{"num_attention_heads": 8, "weight_decay": 0.082, "z_loss": 1e-05}
Each number is 500 + 25 x the weight over the matrix's rms, rounded and kept within 0 to 999. Layers, rows and columns count from 0. Numbers have three digits each.

# layer 3 attention value, 128x256, rms 0.13, rows 45-63, columns 0-63
506501548508457509470470506517515470491534509501522541522466530507478501508468530531483470510499485506512527478506457506509486497507525512525495505489504479512484480461484523500480504480475537
501488487503517488483489547493533519485487460500488532518480539502519501529531495487475476511517480505491491519520465527511493507501489517512485519482502514515504520491504511441502480516525495
513480509487515488500491502483538524460498496554514457465500519441488491507513511465501471479488497489485516468493522525521502472490508508518500462523552495507515514496512462481508523451472524
509520500529497490494523549490524486492552482506544500501507488494477450499514476498528517532481498475503454530550477482499506538490496524492548504464515522540568475507485493532503500490501499
545519509500521525517474495468489557535442458516500506529528533485480464479492507467499484515506497494492473510509503516481534522523499492531486492500474481456484526472497558488495523507505501
489495522486486511463491471437473512501505498507531514493459485477495488496466528513492489473469505484491501497529512519528496481498539506510449505537502479478480458481483509482528491486488509
506520487453508490470502482433501470502486478510507565536489493459466512491470474527517492502535500497500490500452497499486493482509499488518491467521481500505503524490512525513500500528473486
518472503500510473540466503494482502516498495524534500486479550524482503519529467503483487509455508527534486493474491512500522492486500495501520534487486502521489523515535502503479524520520521
541485504498527484512510500544515522530468510516473479484514477513503517478489506507463498499492491504504479521467506513473515500498495502469522485534482491519490526499520487512488525524481491
521460507521473487455478480438496498500490535491469489536485538504516521479501527440528502458514473483506478539467470492498482492536527499514472501508535483510546516461533545479500511536511482
516485507498479531507449482497478483477518550498496512468474508471478469477518463465496492514505508518510510522477492454489478504489504468503501491507513496511473514484491508486468472497550513
531525503487526532550510516503518501515499486527526520510479527522504488473484502484515504516548473490463509495501519488511512508486501496523505491506520521479535547492524491505499495495494503
491512464443482501459499487542482475516476533514488544549531521477480496511495441499541519531539509506549545528469516488495505546482474519516474529505471530496522467513521546479482499514532446
504534496480499497481500558537507496497473491435480448529530514501473538486495479472494456506556463512486505499473494495525495506465459459503519491475515486449506529482547524491501513506499531
494465489446487538504522527489470517491465470508494463488490485494488539496470519517494453518464481485508528498522483485495481484484537483479503505482511529504553526484459509504544484475478524
508503511500523531509462475455500480511471485527477475555504456521529511457498485470487526520509466503537505530478467521502452477496549512440478503477494487542465464477485492551539503504472503
509480492503527509495511474509512493493477467494502496519536493487465477496497468500514491476491514526523443509480483470471443509502472494495469524522479529498495504481486502478472495483486522
507489437516498505529513504493504512473472528483516515485499515489536502485495497509500519500472499483526476499532522467470516510485468528505468524508485509433517451525524495442474500523523466
484496452463489478519511498503561528484482529461509525492532483477475467490533492518482472472520486532463498502541515499496496528475479500507467481510481485474520531496519508461493465469491474
# layer 3 attention output (transposed), 256x256, rms 0.121, rows 77-95,109-127, columns 0-63
468483532472515503467491504494521512482522483524523499436471516506488532474517503476525513505523490524509500497535508508490468465506475496488491478518518472499488469467498487458482510509506482
535500497542521491519523484476511524481500483518502486510512504488491485472540495527523523506512493515551528491518493518534455477484497460493490461516522460495478513547500514488493454533441507
523497509499481524512494510511468536491480487512452530489501461506540466502486530536497523454516497488496461502482463465503474491496458524493502527525467548493518493473515506464543471488490515
475481532509542516531512490492508503505491504522506488518536512527554474536509508490470493479504532470485549483509535465489507491437482461527505479560556539493489483534527479470472534480520461
447501494528548499475495479506466485525548515514465525505534506473510477507520488537498506510506488515512512529481448521508453490454541504495505503510508492503510480514496503472526523513470513
505494468465493424560486479493524465501491519501534506531502487496512535480522522465519538488527485476498529570488500533515557513493469516457466512533476518509497486488488506468483486490487521
482474489497507513455483482493508489524488491496523484503519478482507507497494494472467537494497483499470493499518454446504476542508459472522515526467445529506519525531474496496457525469506484
476484535533536499519515513519511499538483482498542516454473506513470468496475528491511507494490493519457507505497503450489503547474478517530498478510501492494514471484502507511507509532470421
496513491525501528496531534525499497518469516496519464529507471494500531492502503471532527545513512519524501497540511535487453549482538512528503555466502493520477496532491511478492512502503524
534524496511479488500472519494510519511520481531482468503530455535498472510486489494493501473489527468512494472452532478468543476507522497512524490474472524544509509497490497437461495491492510
511538486452503449499515550463509507496484474463527513495492480484485541468515453495493494506493494512488513458490520503475477500522510437511540522494500546494496477536483489445454545503467517
444534468498517526447538513479488475545477484521453490500526495506505501513479530553490441463491476496481513474513477433497496496492507494470476483540521501489487516520474532506495506463523488
503473497500490452497521473504495477471495481468434502502555471468509517535497477508497474501523497543531508503521528483490533508507534457489557514502495469494508462490498509522464568545484495
518503457469524506494540491501482524517475491477445528471500532446519504500509464513461455489558485481496502473467493488509463500481501486466520505519501492493502442501452522490466490552517494
487545503553522546505529538516478523451486493526535537488500528525503527529474547453455439530471484492512496468511470493519540488518496523481502491504507474511508517514495472495495507500489566
451525491544539482461534496498521522472499503500519456510491486478477489568462466482497497475497492513506545508529492539470526518494519492528505571533501472493537503481488472507502518486536463
539511497498495490507508493464494510509520519485492486477459479545505482481504486498530491523513475495500564520492512513497470494493493568532503509494519487516495483508519476476486531500469521
497522440466465478512507492484515476511459478526488521455497510492475465518465501495524527488469508537477515509515491510514483527507558492527453490492535488499499508498508476465490520482479518
492487511494488453519497505538492522510542486529481473483525522495533439484484471443499447492504501522480504481505498472491520516480455468463544511535527537472476552526489486476486472475515480
518496483491497523516527525498467522505498530589512518490490477489498522508488540476496485483507496496533494554503528563492453539509480485489532496499491496471485536517454540487521509524530501
489508485470487518465511525452520466472498501516502503492517483472502494484495519453503521492493489470485504499486509525476528502510520477512513505499514489489481480486497508534471511475479499
438495472511488488485501518545509473487497522496501518478458504500493486498495499492517467531488483484495486490465488478497520482510500473492516513512554460552461473551502524503466520476516510
459505514503498495478525501517476501497524457519519524475478511501467533499486502545533454521481499509471535490493499495498534536523511556517478527523452482495460526463515519497523504546485500
491481493495440468517498505510497533520516521477485531488460497504480509514506507471559465465517505483485542496473516488504526527555479476432535473484495530502517533488523489487513474499505509
504501498467505496477541521504549506481478520494490525509564525530491507494521507502476491517527519526538474514513504464473480476515492491550515507476512494530538505519512547524525506499477474
540496540497497521489490515513489492450518450532485482504500558552526482532536493510557505490476499523506461489497511535493528507495514490488520503527522496473492505517564471476519491546503519
509500488516515480501502464472515529501517499536521488479503521502499521514507504516542534500517500438514481523471477501488476501463526472520501475475481499478514480504488503479501521509506514
463491501465499482483504490488516508491462492487504484497469536495496476508524523556501514465477513460478510504505544487514543490505509491478504490494498505520538492510514483507492485485514464
500506490468473503506541492521493455461528493494556521477490515490483482479454485465466545540490488552527517546489487519530568507486448527493523501515495499499519514529490497477507499498533506
443500517531468498506509531504487504496463496515495451475576533538497470496429521498520536478528518550497462547494534492466507532522512518513490491513543459478505498485498526498509518495441464
436474517495495536557508461514545548510497530454521482508499507494500491508509511473492517473482476507483498530513538531484511464510468487520528488534496503511461507502472480486475484529497517
505482528531510480476493510509515538542508516488511475500495508478505484468510507508498502486520518500479474468520478468468493492516474493499500466525488486495508506471482474525516484531527511
572491528488519487486450453468534478502516496520520496501490542508496486487507562474535489516441541517506508517531527526485489521523475516519510498480490526495459505521524474497515514443488448
487478498480507449489483474462529487505514530503499499497493468480512492503513489472510514490488523507515521519453555466534495498472512531507495501503465518503468500509530494490511451492522442
560504540474485527540493522511479526493514523515534461494507535534447502461498514481516562518501513513518529532473508532508499469472485525493501505489471500501471502510516545495484467518470475
482514484498502513483489512499473518467492508492515504498516527479457513480509524506462490529527492461500524534469495459485535437496493466483526480524471493470467526554517525508550473523518508
551506492546475459455518500539488465510520491510491495549468501481507510522495492480515453506512450514483543523503465522465529490510490517501507486494503483517498454458496514536462526531492478
499508496501499516523488502515441486473521504467445524501463525515497545501515498497533481522529529476528515523499497492509517466500560510504525469491468504517498485491506493503508477491481534
# layer 3 attention query, 256x256, rms 0.125, rows 128-142,160-173, columns 0-63
465463478464461511500516496475498491480489453458526483532514493494463534502516492510506506488475521499524498517505491494486466468542520490519474513475543476452507470486529489485505502494461519
502519473505535478518511488472532512495519472518505456467564473491519544502502500527487457524509468518534497524508516504508472509503503480474539488490487502500474484498466439496500504526513485
567501493524507481488547499465460463500494507468468517498506487483537510483463499465532520485515492500491507470538475501505495494487506503510489497467474448477505485517496481506485465525530506
510500490486512528475516485509503466508492468505516491519528495493489513462504485509514522534481499497485505507488526514490497516524470482541533538494510468478503531493504535475498473518461483
456525540530501484507518506523559489499481478482422536542485497479534486521495538515448524507539472454531440491517477512549479523445506522494492516512519496494489497518524525496534484503497480
501487550510487462535490471478541497482513517499468485526501462493508497492482519541486512481530522466511434499490481532452534452497479495545530489463486481502511540513490507485457457519472498
494456524450470520501525483480530497486455534553557441508509502500470490571526500460504504461485488502545483461508498537513509486561533501441478521514428480527490466473504506518516451497467498
490529473453474488525539456442513497498481444471494457501484495494489469542485471424531525470519509548524524440538486446499534466462486479507495480519482474512499490528512519456473531477521527
505500515492485435528495516535555495508501544500461511475513495495506492468524459509481505490502534457566485495503486548493506491506511522494512512483474500524466518553500481503482502477529486
481529498513545526497502514524514487513452541482491476548507529489467461505499423490476449478551494443513498477550468498521518554503501460509502552512473562542520490450520503464477486501519503
516479517491483467472480437448484477506520479490561483526500474527472474517446473510518462532493511516482522530517514463452511502582488469537505506513498532466499464492520502470536506486498539
523521498483532492493496471476500496520455524481536510492480492508492491509535463477519493492514515517507493466491525477504533509482482493487480521530480498530483493485531470477466475524499525
491522519514517502479475489451503448551456453527532532545470510513462520487507489517473464497470496534502487482519519521511516498494511533496500501539475522521494469507467435523498468509535483
517563501437484474474486520511510488535494518502511472506487537459535481521537499521478504500478537542466517476482580525492493547530518537449530496469543516499568469528514480432494513540494502
481464478492485502472453481477471479466523500479500542512496534462518486503506484532487524539491467473507511480522481547522469520504492504498480503506511423460502466489512479419466512453473500
509484515457474530500483485531480486477509510484500500533459568526506537521487497580477459522477508495472520461494513530453483526462486496489483517509523474478496499536516527500496512513535458
474544520507504505463472499478503489517437493497468465505492536491539474545496492493469503510497465500535517476503491501481490513504445507508482547510514512528520505503467519512513493559496502
512493525453521478523507490496534477501525530493491565460492470513481526494469533520491517513456481489456510489449490521498518480493541530527489500489498477519500478509506513482494485490520484
514518507500480448493491502527497533506501502509507449473485537487478496498474513490469462479495520472485499497456491486477501546513496506545520483490504476496497502578445486484529489495489499
520526518474485505478543490483502519498488507488503470519500524491478473454501476497524482488540486535487486522512465523536481514505478505509505440473503519487521501478494477520492502525471493
445508475503468449500508490498467502499507527478511466525503496497481549443474478482527498494507485534471512532493485520511506451540495482559457496493515473492486475518527499475461521459477477
478509496492504497494519494529519485479517481524518461502520491489508498467490479537469470510523532530449519494488467492514490523502480527491453480493536467526481505486495519451523523440480442
506523498528499461480538456508524484467525496517502479454505497450537460483493468488517498507508508510483511519485487450496533471443465487515517472480510521490530499489509537503552478543518504
466523442487508491514481470508491496517518490470488475525456496516458514527507510507523537495508492477517503507466459520522484515526543502518503502488477485504487540470552465486499496484456508
506530511504500538506513519505504493523523463474504506509524504481543481568479510476500498504524512419529505504466476491536511489456515420508520511511528506505530473517490561467510502454540518
487471491506507558497504488503498527538523555508560475500434537507486506502478493528473485556478500520513469458498524470496468494500474511519514512507478513488492511499512479489517463455526504
529528547532490499517517518504505471463437557494519455536505489513504506496476432469578503515482531501511510550520510536537497520535426547487486472504511454497471523452527511508526508477494503
476504552473527495529459489522502477504513534513487509518539532487515481486492492492484502510508549508482486460493527515506531488507447481504525485504479528471479503446509503454537477491435534
494500517481528508516497456504507474498515495524480484580508469467601524487549440410523500454522423537465498505467513496506500504461532493577529523480502483523469504560483531490488506561518490
# layer 3 attention key, 128x256, rms 0.126, rows 64-77, columns 0-63
479500498520488450495498490455513498538487516465467497452465512515519484520462506452457492518503501553477497482492483464467490496512461495497484496474559510509466494453485500483495508551503467
494506527533498475494539448497506494553485492492533510509504485502513504498491514528577503522467503534496518534472471524524482533499513513457516480477482490492468495490513514494547465512516486
528478515479492492509475511491523518506544510493519527508543507474521465497517525519441516528555508506481517438500521495488536473496533443490513489515546517521536493507514506453513460502514517
477473486513522490566499500539511466472476541479490476506477536493545491530501513523497522515506488565541533484522526465512481501528519486483477510539523538491469501460468539465491490497488476
492515487520503511511499487506540499491461495477511497500520505496534509452525472549419541505531540501489507453510490546498510468468449500518465493499525485535499501520483507469498471541491508
510526454539507521532480502459529507500572450464515500458538525505504534488530533510490512530498480539540505507484456500483515513519499568479552525496535532540471541563489522541538509534497546
486539551485474474565504483482448483515497509500487558502513513507489490481499496501492501526511488474560506537518505476490476505528530509497551525508499473516498514507474492531481492504492506
510513510493477484517500459505525563462431506486540502484489529517511530479459478511516486503516535499493513501533485528503494503512523495501517516516470477474510514557510504497475492492459502
422478531517480532492504497513537468485522478542465492474462464548544510549475502489479465515493535489479509527511492499512511489480495468522483493526477524515494516482524491521517492522495495
499515528525509497495474483480497501487519537491528472475493472508516516496470514471519475474495462508495540523517494516500486535499486450521525503463461531511473507517516482481501473527501532
495516498420490483579505511473504521494502466526501495512523492492508492460532488457427553477557456432553450504481493502457492536507528509492485494501508554521520489478507505499509505509498470
481462514511505536513503557519559490494535473499430499489516485503503554514532499503495533515462505530524533481527540519492522500523501489498498476503493462502503492483459513478498490465491522
492494512500458517473498481491509536503507495517492518494528459553490523507479485460484482536537474453475553482525498504452510491494494462474541499500483515498513516489521479552474523495468483
514479497490499489499507519504484488448519480517515509475501538528486525480496515549516437479516459506496471504494468505486527477508435495519458504497462494488466490482519486492482535445506509